Part of a small language model's weights.
Size: 6 heads of 64, MLP 704 SwiGLU, vocabulary 2048.
Architecture: RMSNorm before each block, no biases in attention or MLP, untied embeddings, normalized queries and keys, capped logits.
Training: a variant of SOAP for these matrices, 435M tokens, 6630 steps.
Each number is 50 + 10 x the weight over its row's rms, rounded and kept within 0 to 99. Layers, rows and columns count from 0. The size before them is the row's rms in percent of the matrix's.

# up: layer 7 MLP up, 704x256, rms 0.245, rows 144-161, columns 0-127
# down: layer 7 MLP down (transposed), 704x256, rms 0.235, rows 144-161, columns 0-127
# gate: layer 7 MLP gate, 704x256, rms 0.229, rows 145-162, columns 0-127
up144 098:55 59 47 44 56 67 39 58 38 51 60 34 49 62 47 53 55 35 45 52 47 38 43 56 49 40 73 63 36 52 44 48 47 38 45 52 48 49 38 56 37 52 51 51 48 48 50 43 56 56 50 44 50 51 37 47 42 54 21 50 42 46 52 44 41 48 68 54 61 56 58 39 56 60 43 36 29 43 45 66 59 51 36 47 58 56 79 53 41 52 57 59 50 42 46 49 45 54 62 50 37 57 43 47 47 62 54 41 47 38 46 48 44 48 63 61 49 51 47 56 44 55 47 42 50 44 59 45
down144 099:44 35 69 50 25 66 34 43 42 76 51 50 44 60 49 43 63 49 74 47 38 61 55 34 55 61 38 37 53 52 45 43 53 53 54 29 35 40 42 35 43 26 37 32 44 71 42 39 48 51 52 44 36 46 35 37 50 54 47 49 50 51 59 58 61 37 78 36 42 45 43 49 50 50 59 49 64 68 57 54 59 45 39 50 49 33 47 41 61 46 42 58 45 49 36 53 53 58 44 57 56 52 50 63 42 37 40 47 49 64 52 45 53 37 72 45 45 49 62 49 51 34 37 31 54 53 42 43
gate145 096:34 58 51 43 49 53 39 42 51 58 21 51 28 56 43 58 47 50 66 56 50 55 25 62 46 62 52 45 61 44 42 60 49 65 58 52 64 52 49 59 58 44 40 59 43 42 68 67 57 46 52 47 37 62 49 45 37 43 37 52 38 59 45 60 72 31 61 44 48 31 50 51 54 59 62 59 49 24 46 58 59 55 49 49 47 50 44 53 45 58 44 68 60 54 79 58 51 49 55 47 42 53 51 46 45 34 43 51 41 58 38 45 45 60 64 55 73 54 48 48 50 63 67 39 43 46 45 42
up145 100:34 48 36 47 62 36 60 35 79 62 59 41 63 74 44 55 44 63 32 43 52 50 31 69 51 53 72 39 59 36 43 50 44 44 62 68 51 48 45 40 56 47 49 45 49 39 61 38 65 44 43 51 59 48 52 43 56 52 51 47 51 48 39 38 33 56 35 56 40 51 40 55 55 55 48 57 43 57 48 53 44 37 50 56 48 52 60 40 68 43 57 48 58 48 57 22 46 79 53 48 44 75 44 52 43 61 35 50 52 61 48 54 39 60 62 61 51 46 35 53 63 44 48 62 48 39 46 46
down145 101:48 50 54 35 39 42 44 60 30 50 51 51 49 54 40 78 50 62 40 58 50 44 53 60 60 45 54 32 57 57 64 47 46 51 56 58 64 64 33 31 39 52 39 45 44 48 51 58 33 54 65 54 60 49 69 57 59 63 64 40 51 54 69 52 50 55 33 37 40 58 55 57 62 60 27 36 38 49 42 58 63 45 39 32 48 57 57 43 55 48 35 61 48 46 58 52 39 57 63 47 37 69 37 55 59 71 57 54 54 70 60 58 56 61 48 42 66 49 64 48 59 50 65 49 40 41 43 52
gate146 101:38 46 47 66 65 45 58 59 55 82 52 43 53 61 54 30 46 54 61 40 40 48 66 43 51 65 60 41 59 59 60 45 49 44 50 33 49 57 46 56 47 38 54 28 43 55 69 47 54 58 53 44 61 50 41 72 51 37 52 66 69 49 41 49 41 42 51 46 44 47 58 44 30 40 32 34 49 46 64 56 50 60 49 52 47 56 60 50 50 75 46 55 60 50 49 49 62 42 57 60 55 55 49 46 56 43 69 57 46 69 36 27 42 55 35 54 52 48 64 25 73 65 34 37 42 38 54 48
up146 103:54 41 49 56 65 59 62 81 36 43 38 59 51 45 68 55 44 59 40 48 54 37 63 49 43 67 48 39 44 48 42 44 55 44 57 41 67 37 64 65 49 44 41 51 69 41 46 45 52 28 38 50 45 54 46 55 44 66 73 28 39 43 43 41 65 57 61 57 54 55 43 56 41 58 55 29 53 37 52 52 38 61 49 49 55 50 64 61 40 47 42 39 57 48 67 48 43 59 50 35 57 30 50 56 48 55 63 67 49 47 48 48 55 58 58 44 45 63 48 23 46 53 35 41 52 46 59 46
down146 105:49 48 63 53 44 36 59 32 50 69 41 56 57 43 49 45 45 60 41 27 31 47 52 58 57 45 62 52 48 41 48 52 43 70 55 41 32 68 56 54 54 67 43 54 55 59 43 58 52 62 56 51 59 35 42 57 31 38 63 37 56 56 56 35 59 42 44 56 57 54 48 68 54 54 65 65 52 48 44 26 53 48 45 64 68 48 50 47 53 58 47 57 58 53 63 53 48 36 53 42 60 34 43 43 34 39 55 41 49 36 46 32 45 50 57 62 63 38 56 65 43 44 48 37 32 44 58 47
gate147 102:53 38 44 44 64 62 52 53 55 53 44 35 64 52 38 57 64 50 60 49 66 54 39 54 58 48 51 32 67 52 31 63 48 37 56 49 42 70 42 53 45 41 59 37 55 47 35 58 46 50 55 54 54 36 45 51 65 51 49 38 40 42 37 59 28 68 50 44 62 48 40 61 33 46 43 53 45 57 32 47 68 39 51 41 45 43 45 57 48 56 49 49 59 28 41 47 53 36 63 55 70 48 52 57 44 66 30 53 51 38 52 44 50 42 44 44 46 43 44 52 32 49 68 48 41 37 60 39
up147 106:32 36 55 47 44 71 50 63 45 54 56 44 61 52 48 53 32 31 36 45 79 58 44 55 62 39 47 43 61 47 42 59 61 38 48 49 46 63 20 58 53 39 49 41 43 48 47 52 65 42 58 32 49 42 57 45 35 40 45 39 55 61 37 61 44 53 56 53 63 39 46 45 48 43 53 58 55 65 39 33 68 43 54 54 55 58 49 48 52 35 46 54 58 45 73 67 48 60 56 58 66 55 51 48 34 57 41 57 51 49 55 48 57 40 54 28 40 46 25 58 34 52 49 48 63 43 33 28
down147 098:46 38 57 35 60 39 44 30 65 65 61 54 57 72 43 29 51 27 48 46 53 53 44 57 64 50 54 50 54 41 55 58 71 31 47 52 40 50 67 52 61 38 62 40 39 46 51 38 46 56 71 56 68 59 60 56 50 44 62 54 52 44 43 60 51 37 48 61 50 41 61 36 55 47 41 43 47 41 56 38 55 60 46 42 44 36 53 62 47 64 58 74 51 61 66 58 46 67 57 46 61 42 55 35 47 38 55 55 52 70 35 57 49 58 47 50 58 50 35 57 53 52 42 37 40 35 52 37
gate148 097:59 41 48 55 41 40 56 56 62 62 33 65 47 47 42 49 29 58 53 42 46 48 54 57 58 47 54 32 44 57 22 47 44 52 32 52 43 50 61 55 55 61 55 63 49 45 55 34 43 59 45 42 49 54 47 56 50 49 38 57 47 61 64 62 51 37 38 54 38 43 37 60 45 57 42 39 46 54 29 42 53 38 40 63 45 49 53 50 36 52 39 59 49 44 56 55 50 51 49 69 71 56 45 47 50 41 52 47 43 39 62 50 60 46 62 36 49 56 40 56 67 51 43 35 39 46 44 41
up148 094:48 45 53 38 56 49 41 54 55 44 51 41 57 43 59 52 27 40 42 45 48 55 43 47 39 52 55 54 47 41 45 50 45 48 53 47 58 73 44 52 59 35 48 38 75 57 71 74 58 61 71 57 45 45 60 36 49 75 52 60 41 41 43 48 42 59 46 52 48 52 60 51 35 56 57 64 41 41 42 51 63 50 81 53 45 64 55 47 74 73 61 35 55 36 49 51 40 32 66 37 47 48 50 37 58 55 67 44 45 49 49 59 60 50 38 59 36 60 57 52 47 45 51 50 57 42 68 50
down148 101:58 44 57 63 54 47 59 64 48 31 50 46 54 51 48 51 52 37 42 40 56 55 40 46 52 59 20 47 60 19 46 46 51 48 51 37 52 34 61 70 45 39 62 53 44 54 54 55 39 58 40 45 66 65 50 66 67 40 52 52 45 50 38 48 45 42 47 61 56 58 64 53 56 35 64 49 47 51 55 21 54 55 45 57 68 48 65 51 38 47 75 48 46 61 45 65 38 49 47 76 32 65 56 59 62 58 53 35 57 41 64 56 70 50 39 42 59 46 49 59 45 47 47 50 47 49 49 51
gate149 099:37 31 57 44 42 44 44 52 67 32 71 72 48 53 54 55 46 50 49 55 39 56 38 66 44 39 51 49 48 31 59 62 44 50 58 38 46 64 61 48 74 59 44 42 56 38 55 45 35 47 48 39 65 65 81 51 33 43 37 50 43 48 50 52 32 39 35 52 48 67 38 31 50 45 47 43 56 40 51 55 49 57 64 41 38 42 57 38 38 45 50 59 41 49 38 49 56 54 51 38 58 47 35 50 35 54 47 57 47 58 55 46 28 63 49 41 51 62 60 50 63 41 40 60 60 35 55 51
up149 098:62 46 55 61 33 56 38 66 43 36 76 58 53 38 73 58 49 51 43 56 56 61 53 60 44 68 51 52 29 42 37 54 57 56 50 52 50 46 57 44 46 56 58 40 54 53 43 59 72 54 46 37 37 43 39 35 55 40 12 59 64 53 48 66 56 62 40 43 55 35 56 24 48 49 50 36 25 49 56 55 45 80 44 45 58 45 45 52 42 50 52 59 45 48 57 51 45 53 42 52 54 26 52 59 43 44 52 67 48 46 50 40 54 57 48 42 45 33 39 61 53 65 40 62 44 53 35 57
down149 098:50 45 70 42 58 49 61 58 60 57 45 33 51 45 69 50 56 51 52 46 55 45 53 54 46 40 49 51 68 61 52 52 67 45 43 36 50 32 56 39 32 40 50 56 53 53 53 50 58 77 37 51 45 45 47 38 25 47 43 50 59 42 38 48 48 61 41 71 54 47 55 55 60 40 54 58 49 50 56 31 43 59 44 72 53 56 41 51 51 46 60 50 57 52 44 58 51 56 45 51 44 66 36 48 64 45 33 47 48 41 59 45 45 67 65 47 45 44 62 61 38 49 53 60 54 56 44 85
gate150 107:50 50 48 60 49 30 49 45 51 50 68 47 33 63 49 62 48 64 54 61 61 66 62 63 47 42 35 52 53 63 52 48 44 48 34 63 57 54 42 40 50 40 70 56 60 48 48 50 57 43 55 58 47 48 44 70 47 60 57 32 60 46 40 55 51 63 41 49 55 40 38 52 56 56 56 50 46 52 53 44 64 61 71 50 44 47 43 44 38 42 51 54 67 44 34 49 49 37 34 38 54 39 31 55 37 44 67 38 42 42 55 43 54 35 58 65 48 34 44 74 49 64 48 39 68 55 33 52
up150 102:49 40 52 46 56 53 52 42 53 67 45 55 54 50 51 53 35 44 46 53 58 48 31 45 47 62 56 56 71 46 60 50 31 35 49 54 53 51 44 45 41 44 44 54 56 37 44 54 36 65 56 62 41 47 58 36 43 48 34 54 45 38 63 31 40 50 49 31 43 61 47 54 51 65 51 56 36 34 45 43 29 41 45 57 56 45 47 47 64 37 50 46 45 29 72 26 55 39 56 39 30 49 48 65 50 81 48 43 54 50 36 40 37 54 49 56 41 49 46 66 35 66 47 50 28 43 70 56
down150 106:60 43 60 73 41 49 51 28 43 41 45 51 51 47 60 35 58 40 51 59 50 56 46 43 45 45 37 33 43 54 52 60 51 41 62 56 48 52 58 47 43 58 48 49 53 55 35 41 47 46 60 48 48 53 55 39 33 37 45 35 43 43 61 49 63 63 51 37 41 54 57 41 43 29 54 60 67 33 31 58 51 54 56 45 53 38 43 38 65 40 34 73 47 47 53 41 62 52 48 57 32 63 32 34 49 49 57 45 60 56 58 40 38 68 51 74 49 49 51 58 27 56 53 47 42 57 60 43
gate151 105:58 33 44 44 31 61 48 55 56 53 60 18 53 42 45 58 52 60 51 14 44 57 44 50 68 66 53 54 40 29 28 45 53 42 48 57 50 38 47 35 43 66 50 39 48 46 54 72 60 35 50 42 41 61 57 66 20 55 52 62 58 31 47 61 59 54 53 47 52 43 60 62 50 35 60 63 51 46 55 44 68 50 49 42 63 66 48 46 47 52 41 66 56 54 66 43 47 65 34 61 49 65 46 54 50 62 64 64 57 50 50 64 54 53 69 54 48 51 49 25 56 58 50 39 54 59 53 50
up151 123:52 53 33 54 62 34 55 54 41 46 33 61 50 45 61 45 52 37 48 51 64 40 62 59 32 23 51 34 40 62 75 64 50 68 47 46 27 42 51 51 52 40 35 62 43 49 49 40 41 43 54 49 59 41 54 45 64 34 55 50 45 67 32 50 51 54 52 48 53 55 42 36 37 49 52 54 51 64 52 55 38 49 48 65 40 63 47 58 65 37 65 38 41 47 48 61 60 48 73 72 50 61 68 39 55 42 46 39 32 44 48 48 52 59 42 59 40 45 55 60 48 65 53 61 40 53 53 50
down151 103:44 50 41 44 49 61 40 51 54 68 43 66 64 61 50 51 67 33 52 48 72 49 39 46 57 69 61 46 55 18 71 29 40 50 58 63 56 49 46 51 56 44 47 34 24 43 59 67 66 45 68 59 46 55 57 56 48 48 50 55 50 46 67 60 67 51 59 54 60 34 34 60 56 56 42 51 52 48 60 43 52 40 35 52 57 51 44 52 49 68 53 51 44 44 48 62 57 42 56 44 79 48 35 43 44 39 52 48 45 65 40 45 50 51 36 52 47 50 60 59 46 52 30 49 53 52 50 58
gate152 108:43 69 27 55 50 68 60 46 57 40 65 34 31 67 42 63 52 58 36 48 46 59 50 48 49 45 41 59 51 42 58 46 70 68 62 37 41 46 36 50 53 54 58 51 38 56 45 58 62 51 55 44 51 40 47 54 45 49 55 31 45 47 41 63 29 70 47 53 48 49 69 49 56 55 52 53 67 53 67 54 68 43 63 71 57 60 55 53 58 43 53 69 43 60 50 65 50 51 32 33 37 25 51 51 57 43 60 60 44 52 44 44 59 46 72 47 57 50 52 50 42 52 63 52 38 48 60 43
up152 108:57 45 39 82 48 41 48 62 46 48 35 49 43 53 53 45 64 50 45 39 35 54 50 36 44 49 56 52 33 40 57 62 63 31 32 38 57 56 44 52 45 47 52 44 15 48 48 39 67 60 51 54 49 61 64 47 55 45 35 60 54 60 42 38 48 55 34 62 50 45 30 64 60 52 52 58 44 58 66 69 64 44 38 49 32 53 42 51 57 51 34 51 43 62 61 59 47 44 48 69 61 33 62 56 44 44 67 63 42 52 50 50 56 44 47 47 61 50 52 25 48 52 60 51 56 50 46 46
down152 108:56 46 62 53 58 36 40 48 66 62 54 41 43 52 49 53 53 72 54 31 31 53 60 57 54 44 62 62 61 45 24 56 45 63 64 57 70 43 37 58 52 60 62 44 29 45 39 56 39 71 47 48 56 45 42 60 60 40 38 55 53 57 40 68 69 26 57 49 53 47 51 44 64 75 57 57 52 67 67 46 39 54 49 61 42 68 51 49 32 41 30 51 52 46 34 44 56 41 49 40 61 46 33 58 48 37 46 56 37 51 55 66 66 66 62 53 57 62 63 52 55 64 59 57 80 38 55 50
gate153 103:67 59 34 56 42 40 43 37 63 31 54 47 59 46 60 57 43 52 62 57 57 61 43 51 61 40 42 42 57 58 44 38 47 61 59 33 57 56 55 58 39 59 45 63 35 53 32 50 40 44 43 31 36 45 60 57 54 62 37 56 52 49 40 47 45 47 44 48 50 56 48 62 38 46 59 57 52 34 47 28 38 61 44 50 54 40 59 33 54 54 56 62 44 33 54 47 31 29 51 39 39 45 62 51 44 32 24 37 67 40 49 42 55 75 47 55 37 55 78 38 29 60 61 41 48 41 53 53
up153 102:58 33 53 34 63 66 73 48 43 44 54 49 43 52 61 56 66 33 45 34 41 44 55 48 50 41 41 41 54 53 49 49 51 53 41 55 55 35 59 56 58 42 56 54 68 51 46 60 60 38 34 42 55 43 56 63 67 31 59 51 62 49 65 49 35 50 60 41 48 54 44 59 57 35 63 63 62 45 41 68 49 47 50 49 69 32 47 39 50 57 32 45 38 53 44 44 63 57 65 46 54 64 52 50 47 61 56 51 48 46 42 55 69 44 46 43 58 41 41 63 56 71 55 57 57 46 66 52
down153 100:40 81 40 31 45 41 58 32 36 55 53 55 45 64 43 62 41 60 53 49 57 65 49 47 27 45 54 62 54 33 33 39 47 52 61 58 69 46 54 57 56 79 63 53 50 49 56 58 57 46 45 65 67 59 36 39 62 44 49 57 41 50 54 51 56 43 46 46 48 49 40 41 51 61 58 70 53 35 47 59 44 58 46 57 64 52 41 36 68 59 63 56 66 44 58 50 57 58 55 47 70 40 54 50 26 47 63 45 33 63 51 41 62 47 47 65 57 36 64 49 65 58 42 46 49 54 45 65
gate154 098:47 51 68 44 44 38 56 60 32 70 63 61 42 49 55 44 52 37 46 49 54 53 55 47 50 29 44 53 75 55 45 62 49 52 50 47 37 41 69 47 46 59 51 43 68 57 57 35 60 36 59 37 60 64 50 56 53 59 49 51 64 46 41 58 45 56 45 49 33 41 42 63 57 76 58 37 60 52 67 47 55 70 42 62 75 46 43 45 49 46 52 54 47 38 44 48 52 61 36 69 57 57 49 60 40 44 49 49 43 64 59 50 53 40 55 41 44 27 40 44 59 56 43 64 59 55 40 45
up154 104:57 51 49 58 43 64 53 53 42 42 41 59 33 53 44 46 58 19 42 50 45 49 49 53 68 38 49 37 49 49 38 49 65 36 47 57 50 54 50 53 25 53 45 64 47 68 57 63 78 34 52 39 39 42 57 42 50 46 48 42 37 48 56 45 38 56 61 47 49 49 51 50 48 37 64 45 55 48 34 64 52 48 43 50 52 41 45 42 56 36 50 38 52 62 51 48 50 54 44 48 59 65 59 53 31 75 56 49 47 53 55 32 43 52 69 64 53 59 45 37 36 47 69 69 39 47 48 59
down154 099:43 40 62 55 70 43 43 37 46 44 53 74 69 44 59 65 34 55 49 54 49 57 32 48 46 42 41 41 66 40 54 39 54 54 48 50 61 41 60 45 45 47 48 50 70 35 59 54 48 34 28 50 42 47 50 41 57 45 53 33 49 59 58 58 42 45 72 41 39 39 51 65 39 58 57 66 59 61 47 54 60 42 51 42 41 32 53 45 61 55 61 49 55 30 41 41 51 54 55 57 43 53 48 52 43 59 47 47 50 50 66 60 39 46 57 54 34 66 49 44 78 43 51 40 46 41 49 47
gate155 106:67 64 46 59 49 46 59 46 35 53 39 75 56 35 55 59 65 62 41 83 41 56 46 60 46 45 51 44 48 64 37 60 53 66 68 24 48 57 51 53 60 59 52 42 54 62 37 55 45 48 49 49 54 42 54 62 47 59 25 53 56 56 48 42 54 56 68 54 62 38 57 61 61 44 54 61 47 56 61 63 42 58 56 45 71 47 38 44 72 46 42 56 56 38 62 49 67 47 45 48 35 57 48 47 39 54 51 53 53 51 44 45 47 56 38 48 34 59 67 40 41 60 45 51 52 49 58 37
up155 104:62 50 38 62 58 56 45 59 31 62 34 36 50 40 42 51 48 42 52 44 49 47 61 56 60 49 44 39 44 39 50 44 66 64 45 51 54 47 54 50 39 50 31 46 43 51 45 45 38 38 68 56 60 38 52 39 59 55 45 61 52 41 64 60 33 50 51 50 41 54 36 33 50 31 48 43 43 49 38 50 36 34 54 47 38 61 61 44 52 56 58 49 43 48 27 46 46 50 47 55 71 41 35 68 49 53 47 45 55 53 53 65 63 60 53 47 54 43 56 65 45 28 60 48 59 69 52 69
down155 098:42 50 36 36 39 59 55 49 36 57 49 51 51 38 64 48 44 46 69 68 55 62 52 42 48 59 60 56 59 48 60 44 52 35 57 48 64 49 55 55 61 50 49 32 65 40 56 36 40 39 23 75 58 46 58 71 45 58 62 45 63 48 43 59 49 81 43 55 57 61 40 68 40 32 58 49 51 43 59 34 45 50 58 55 52 44 43 33 48 40 56 51 54 35 47 46 55 47 47 40 54 52 37 45 28 66 43 48 50 57 60 43 25 34 44 51 27 66 58 48 42 32 57 34 51 43 48 48
gate156 097:66 43 54 53 53 46 47 56 60 45 68 58 45 69 55 73 51 55 59 41 70 46 76 62 57 35 41 48 49 38 49 56 58 66 50 51 45 46 45 47 42 58 32 65 59 34 65 58 48 47 35 47 49 49 51 47 62 45 56 41 51 52 44 28 41 49 56 36 45 53 40 60 40 49 53 58 51 56 68 42 55 60 65 51 66 58 59 48 49 51 52 52 37 58 43 56 54 48 51 43 72 46 40 66 30 42 76 50 43 68 37 48 54 44 59 50 44 49 44 47 54 73 56 58 75 52 52 62
up156 103:50 34 37 36 45 64 49 53 54 49 26 55 38 57 62 58 45 33 48 47 39 42 33 53 58 49 32 45 37 48 49 51 56 35 57 49 60 39 34 37 56 29 27 33 57 40 59 56 56 47 38 40 44 46 67 53 36 31 27 41 58 57 51 55 31 48 54 46 50 53 51 45 48 33 45 65 46 41 39 50 53 28 45 68 55 39 46 64 68 41 52 35 47 45 57 59 57 40 60 45 53 65 47 48 38 56 62 53 47 56 41 53 28 40 66 48 48 39 62 53 60 42 49 62 35 45 52 32
down156 110:49 27 48 54 62 38 43 39 55 38 49 37 50 45 53 61 44 41 52 43 36 50 66 57 62 42 50 50 60 61 58 50 50 37 63 56 64 55 45 53 36 36 57 50 51 46 48 64 36 69 44 49 49 64 44 47 64 32 56 63 54 44 45 79 56 47 52 39 44 43 72 59 56 42 47 67 64 56 52 60 52 29 56 35 56 46 67 64 46 54 56 64 46 55 61 58 56 37 49 52 46 27 44 47 61 40 62 33 52 60 43 37 58 47 44 65 60 47 56 45 41 59 36 73 56 52 59 47
gate157 099:65 53 37 37 56 47 39 59 57 34 28 40 63 33 59 45 60 65 53 56 47 58 37 36 60 54 49 46 58 32 65 48 38 66 44 58 67 44 69 41 58 63 57 50 48 57 53 44 50 65 64 67 38 51 68 56 52 52 42 60 63 33 54 68 40 50 60 59 34 61 43 59 53 55 48 61 45 58 39 42 59 42 71 57 40 43 50 46 37 38 43 36 49 50 48 70 51 52 48 46 69 42 51 61 56 62 57 44 41 42 51 53 50 36 65 51 59 48 29 51 62 51 51 57 41 52 61 55
up157 096:74 64 49 43 29 41 47 40 53 50 24 59 50 51 72 74 35 54 53 36 41 56 59 46 48 53 63 57 54 44 42 56 49 69 49 40 52 58 45 58 55 70 55 53 55 37 51 52 47 51 57 49 69 47 41 51 38 52 37 71 64 38 56 41 44 67 58 36 60 42 51 47 40 51 54 55 48 56 51 36 49 70 65 69 63 57 51 46 53 66 72 57 58 35 45 49 55 47 73 53 36 54 58 50 52 43 36 46 51 62 36 59 43 59 49 49 48 48 56 61 47 31 56 73 39 64 43 51
down157 098:68 30 40 36 70 41 41 47 52 66 66 59 48 39 47 61 57 57 40 61 53 50 62 47 55 65 37 47 52 55 45 26 51 39 36 42 49 51 43 40 50 43 46 59 54 61 57 59 42 39 45 66 52 53 53 61 38 17 59 39 51 55 51 51 36 63 70 54 56 46 55 52 50 56 30 38 48 43 43 42 71 55 34 41 38 43 50 38 22 67 49 46 57 46 36 60 67 52 47 34 48 43 61 31 59 55 65 70 38 54 53 50 42 60 47 39 66 39 57 44 42 57 50 45 48 53 33 52
gate158 103:55 52 63 41 50 53 41 36 42 57 52 62 52 39 60 44 48 55 47 41 70 50 50 53 30 59 39 41 51 58 48 58 59 69 53 36 64 47 44 54 49 49 64 34 46 42 56 57 33 57 59 58 69 35 43 38 73 48 41 49 66 50 36 59 52 55 55 65 47 66 41 44 73 61 61 50 57 40 55 48 43 55 46 50 38 47 79 37 63 51 44 64 47 57 40 32 48 31 37 54 48 51 50 54 45 34 61 40 41 57 47 52 32 42 51 65 46 69 43 64 59 64 44 50 66 40 50 47
up158 104:41 43 49 52 59 62 37 60 41 31 46 55 46 66 30 61 45 62 56 48 47 34 41 36 49 69 57 61 50 61 46 58 70 52 61 60 43 46 37 62 32 49 56 68 44 63 66 46 64 60 51 28 54 44 32 31 55 55 57 53 60 62 48 57 40 42 46 54 46 44 64 66 41 39 48 55 46 38 64 46 34 49 43 32 46 72 42 51 39 41 53 44 50 46 68 51 59 26 48 42 44 55 61 35 38 74 33 48 52 58 54 49 60 47 53 41 49 51 40 48 53 49 53 39 32 68 47 50
down158 100:43 30 43 69 39 45 45 44 34 43 55 52 47 65 53 62 56 53 59 54 51 40 39 46 38 50 49 41 33 44 59 42 33 32 62 44 61 56 36 56 49 64 44 36 44 36 51 39 44 72 47 50 58 30 47 35 64 70 35 64 50 23 50 41 54 32 43 48 68 39 53 44 69 47 61 38 39 55 40 60 46 57 59 58 54 51 56 47 57 53 55 41 54 38 56 50 50 55 61 32 57 46 83 47 64 62 55 69 52 62 41 51 43 48 48 34 52 39 48 35 49 60 61 39 40 68 46 47
gate159 103:43 54 75 58 35 26 64 48 42 45 60 50 62 30 60 35 46 49 51 58 28 60 44 39 71 50 45 61 33 50 71 47 35 53 41 40 69 57 49 40 62 59 65 39 55 55 59 50 46 30 57 48 59 47 60 60 55 56 62 49 53 66 42 54 47 53 50 42 40 43 66 52 34 57 55 65 48 47 41 34 56 50 35 61 51 58 62 55 57 57 43 38 64 44 66 65 51 59 45 54 52 60 62 57 49 38 50 47 55 31 50 46 59 59 61 44 43 31 56 33 48 32 56 34 60 57 54 72
up159 104:47 59 63 29 47 53 50 48 53 68 59 54 42 45 49 40 44 70 58 71 36 39 45 52 42 56 46 43 42 29 43 57 46 45 51 52 50 46 78 61 44 37 42 43 42 51 50 54 48 51 53 59 33 57 53 39 46 69 63 30 57 63 35 40 42 51 48 48 48 57 48 50 53 50 69 51 58 57 54 58 44 38 55 39 53 71 34 40 46 63 65 42 51 49 51 52 48 59 54 70 53 53 53 52 44 52 73 52 46 55 44 48 62 44 59 64 66 68 62 54 51 65 54 56 40 54 35 46
down159 101:53 62 40 47 41 60 35 59 44 40 46 51 53 61 47 64 37 64 60 44 45 53 45 33 55 33 35 53 54 44 58 52 43 43 75 57 42 57 46 72 47 56 49 50 46 55 53 67 52 40 64 39 49 44 53 50 56 49 43 35 47 58 71 56 63 39 45 51 66 55 35 50 57 31 48 69 38 17 70 47 46 75 49 57 55 57 54 75 47 35 40 47 48 68 55 39 54 48 52 46 30 35 49 49 57 54 43 42 51 39 48 61 55 49 48 39 44 52 50 54 54 36 58 49 49 45 54 28
gate160 103:45 71 55 39 41 36 41 56 42 53 39 55 35 80 54 51 41 59 38 47 48 73 61 39 49 57 59 35 50 50 65 51 54 50 42 48 68 44 56 50 56 54 35 46 57 40 75 47 44 66 35 64 53 59 46 41 33 40 47 56 54 57 38 40 43 33 56 52 53 52 59 47 44 58 33 41 48 56 43 63 61 69 50 50 54 56 51 44 38 49 42 51 58 42 58 57 45 54 40 36 54 47 50 58 54 47 67 45 64 40 38 52 61 45 28 42 54 64 47 46 48 61 65 51 51 58 58 45
up160 100:34 39 51 58 39 45 41 41 46 51 43 40 56 45 58 47 42 33 41 52 56 49 50 48 45 77 36 43 33 67 61 49 26 45 53 56 50 68 30 67 73 57 56 57 50 56 47 60 41 45 52 44 45 57 52 40 41 58 57 47 40 49 67 58 42 36 28 55 51 41 62 54 46 49 46 46 72 57 55 55 40 54 52 41 57 44 57 36 56 53 53 51 46 57 42 36 44 67 43 46 81 44 51 52 53 48 42 48 57 50 45 67 54 58 70 38 54 63 48 61 53 57 48 68 47 59 59 58
down160 104:54 50 44 44 36 63 44 40 47 30 56 40 53 64 45 53 57 54 49 50 41 31 34 50 45 36 43 54 57 39 40 56 59 56 43 52 55 51 58 41 61 43 34 47 61 47 37 41 44 55 36 52 35 62 26 32 60 66 34 49 51 40 53 31 56 51 48 44 45 68 46 58 47 37 39 50 55 35 48 51 77 89 44 72 38 50 43 52 35 50 33 40 55 57 49 66 40 45 64 54 44 53 45 41 47 56 51 59 62 51 54 38 52 38 74 54 62 32 54 48 63 59 63 63 61 52 44 57
gate161 095:57 48 50 49 39 46 31 37 50 69 63 26 57 35 64 38 60 64 51 51 55 40 41 51 56 30 64 39 49 52 40 66 55 32 44 46 62 56 44 40 47 41 46 56 64 33 39 50 65 40 42 59 61 71 44 23 44 54 46 51 52 53 47 35 36 57 39 59 43 56 45 62 67 60 42 49 49 59 53 39 43 75 50 56 59 47 48 34 38 37 49 56 59 31 74 57 43 50 46 52 55 62 53 41 59 60 47 58 34 32 39 57 53 46 50 44 50 46 41 70 56 48 61 45 44 48 39 57
up161 097:36 57 51 67 46 43 60 46 55 58 60 62 51 56 31 54 47 38 42 49 42 47 44 47 40 57 57 51 65 47 50 60 53 51 40 32 54 48 39 59 52 46 57 52 61 49 62 28 30 41 50 55 38 32 51 51 55 46 57 50 47 34 39 49 46 42 43 58 54 58 41 50 51 32 60 44 55 46 42 41 58 37 40 33 41 44 42 55 65 53 66 65 53 56 69 42 46 63 43 52 23 49 59 47 55 44 66 20 58 53 43 45 57 42 43 64 59 60 44 47 54 45 50 49 39 39 56 62
down161 098:41 58 53 49 46 65 47 55 52 72 49 53 41 46 44 53 39 56 45 70 42 58 45 40 47 44 59 49 48 46 48 52 64 55 51 29 48 48 71 49 57 52 53 43 41 61 73 40 53 51 60 38 41 33 57 51 49 46 61 58 37 38 67 40 52 39 66 58 45 48 43 42 28 51 57 30 48 26 46 58 55 52 42 42 65 31 53 31 39 46 53 58 66 43 66 52 51 73 37 61 41 54 45 75 69 43 55 61 61 58 42 36 62 50 51 59 52 59 42 37 48 52 54 51 57 54 27 48
gate162 097:44 28 57 35 54 64 36 37 56 48 61 61 59 45 53 46 48 42 48 41 61 60 47 51 67 51 55 40 62 45 45 43 51 53 41 62 51 43 44 40 46 46 50 57 42 45 61 41 48 48 40 44 53 50 48 56 73 39 41 53 40 46 66 37 39 63 48 28 50 44 41 48 50 58 58 47 60 56 49 37 49 65 48 41 35 54 42 48 47 48 58 63 50 41 52 68 24 48 43 35 46 39 46 43 72 42 43 48 56 63 36 67 45 34 57 53 57 62 29 47 57 48 49 53 45 52 55 68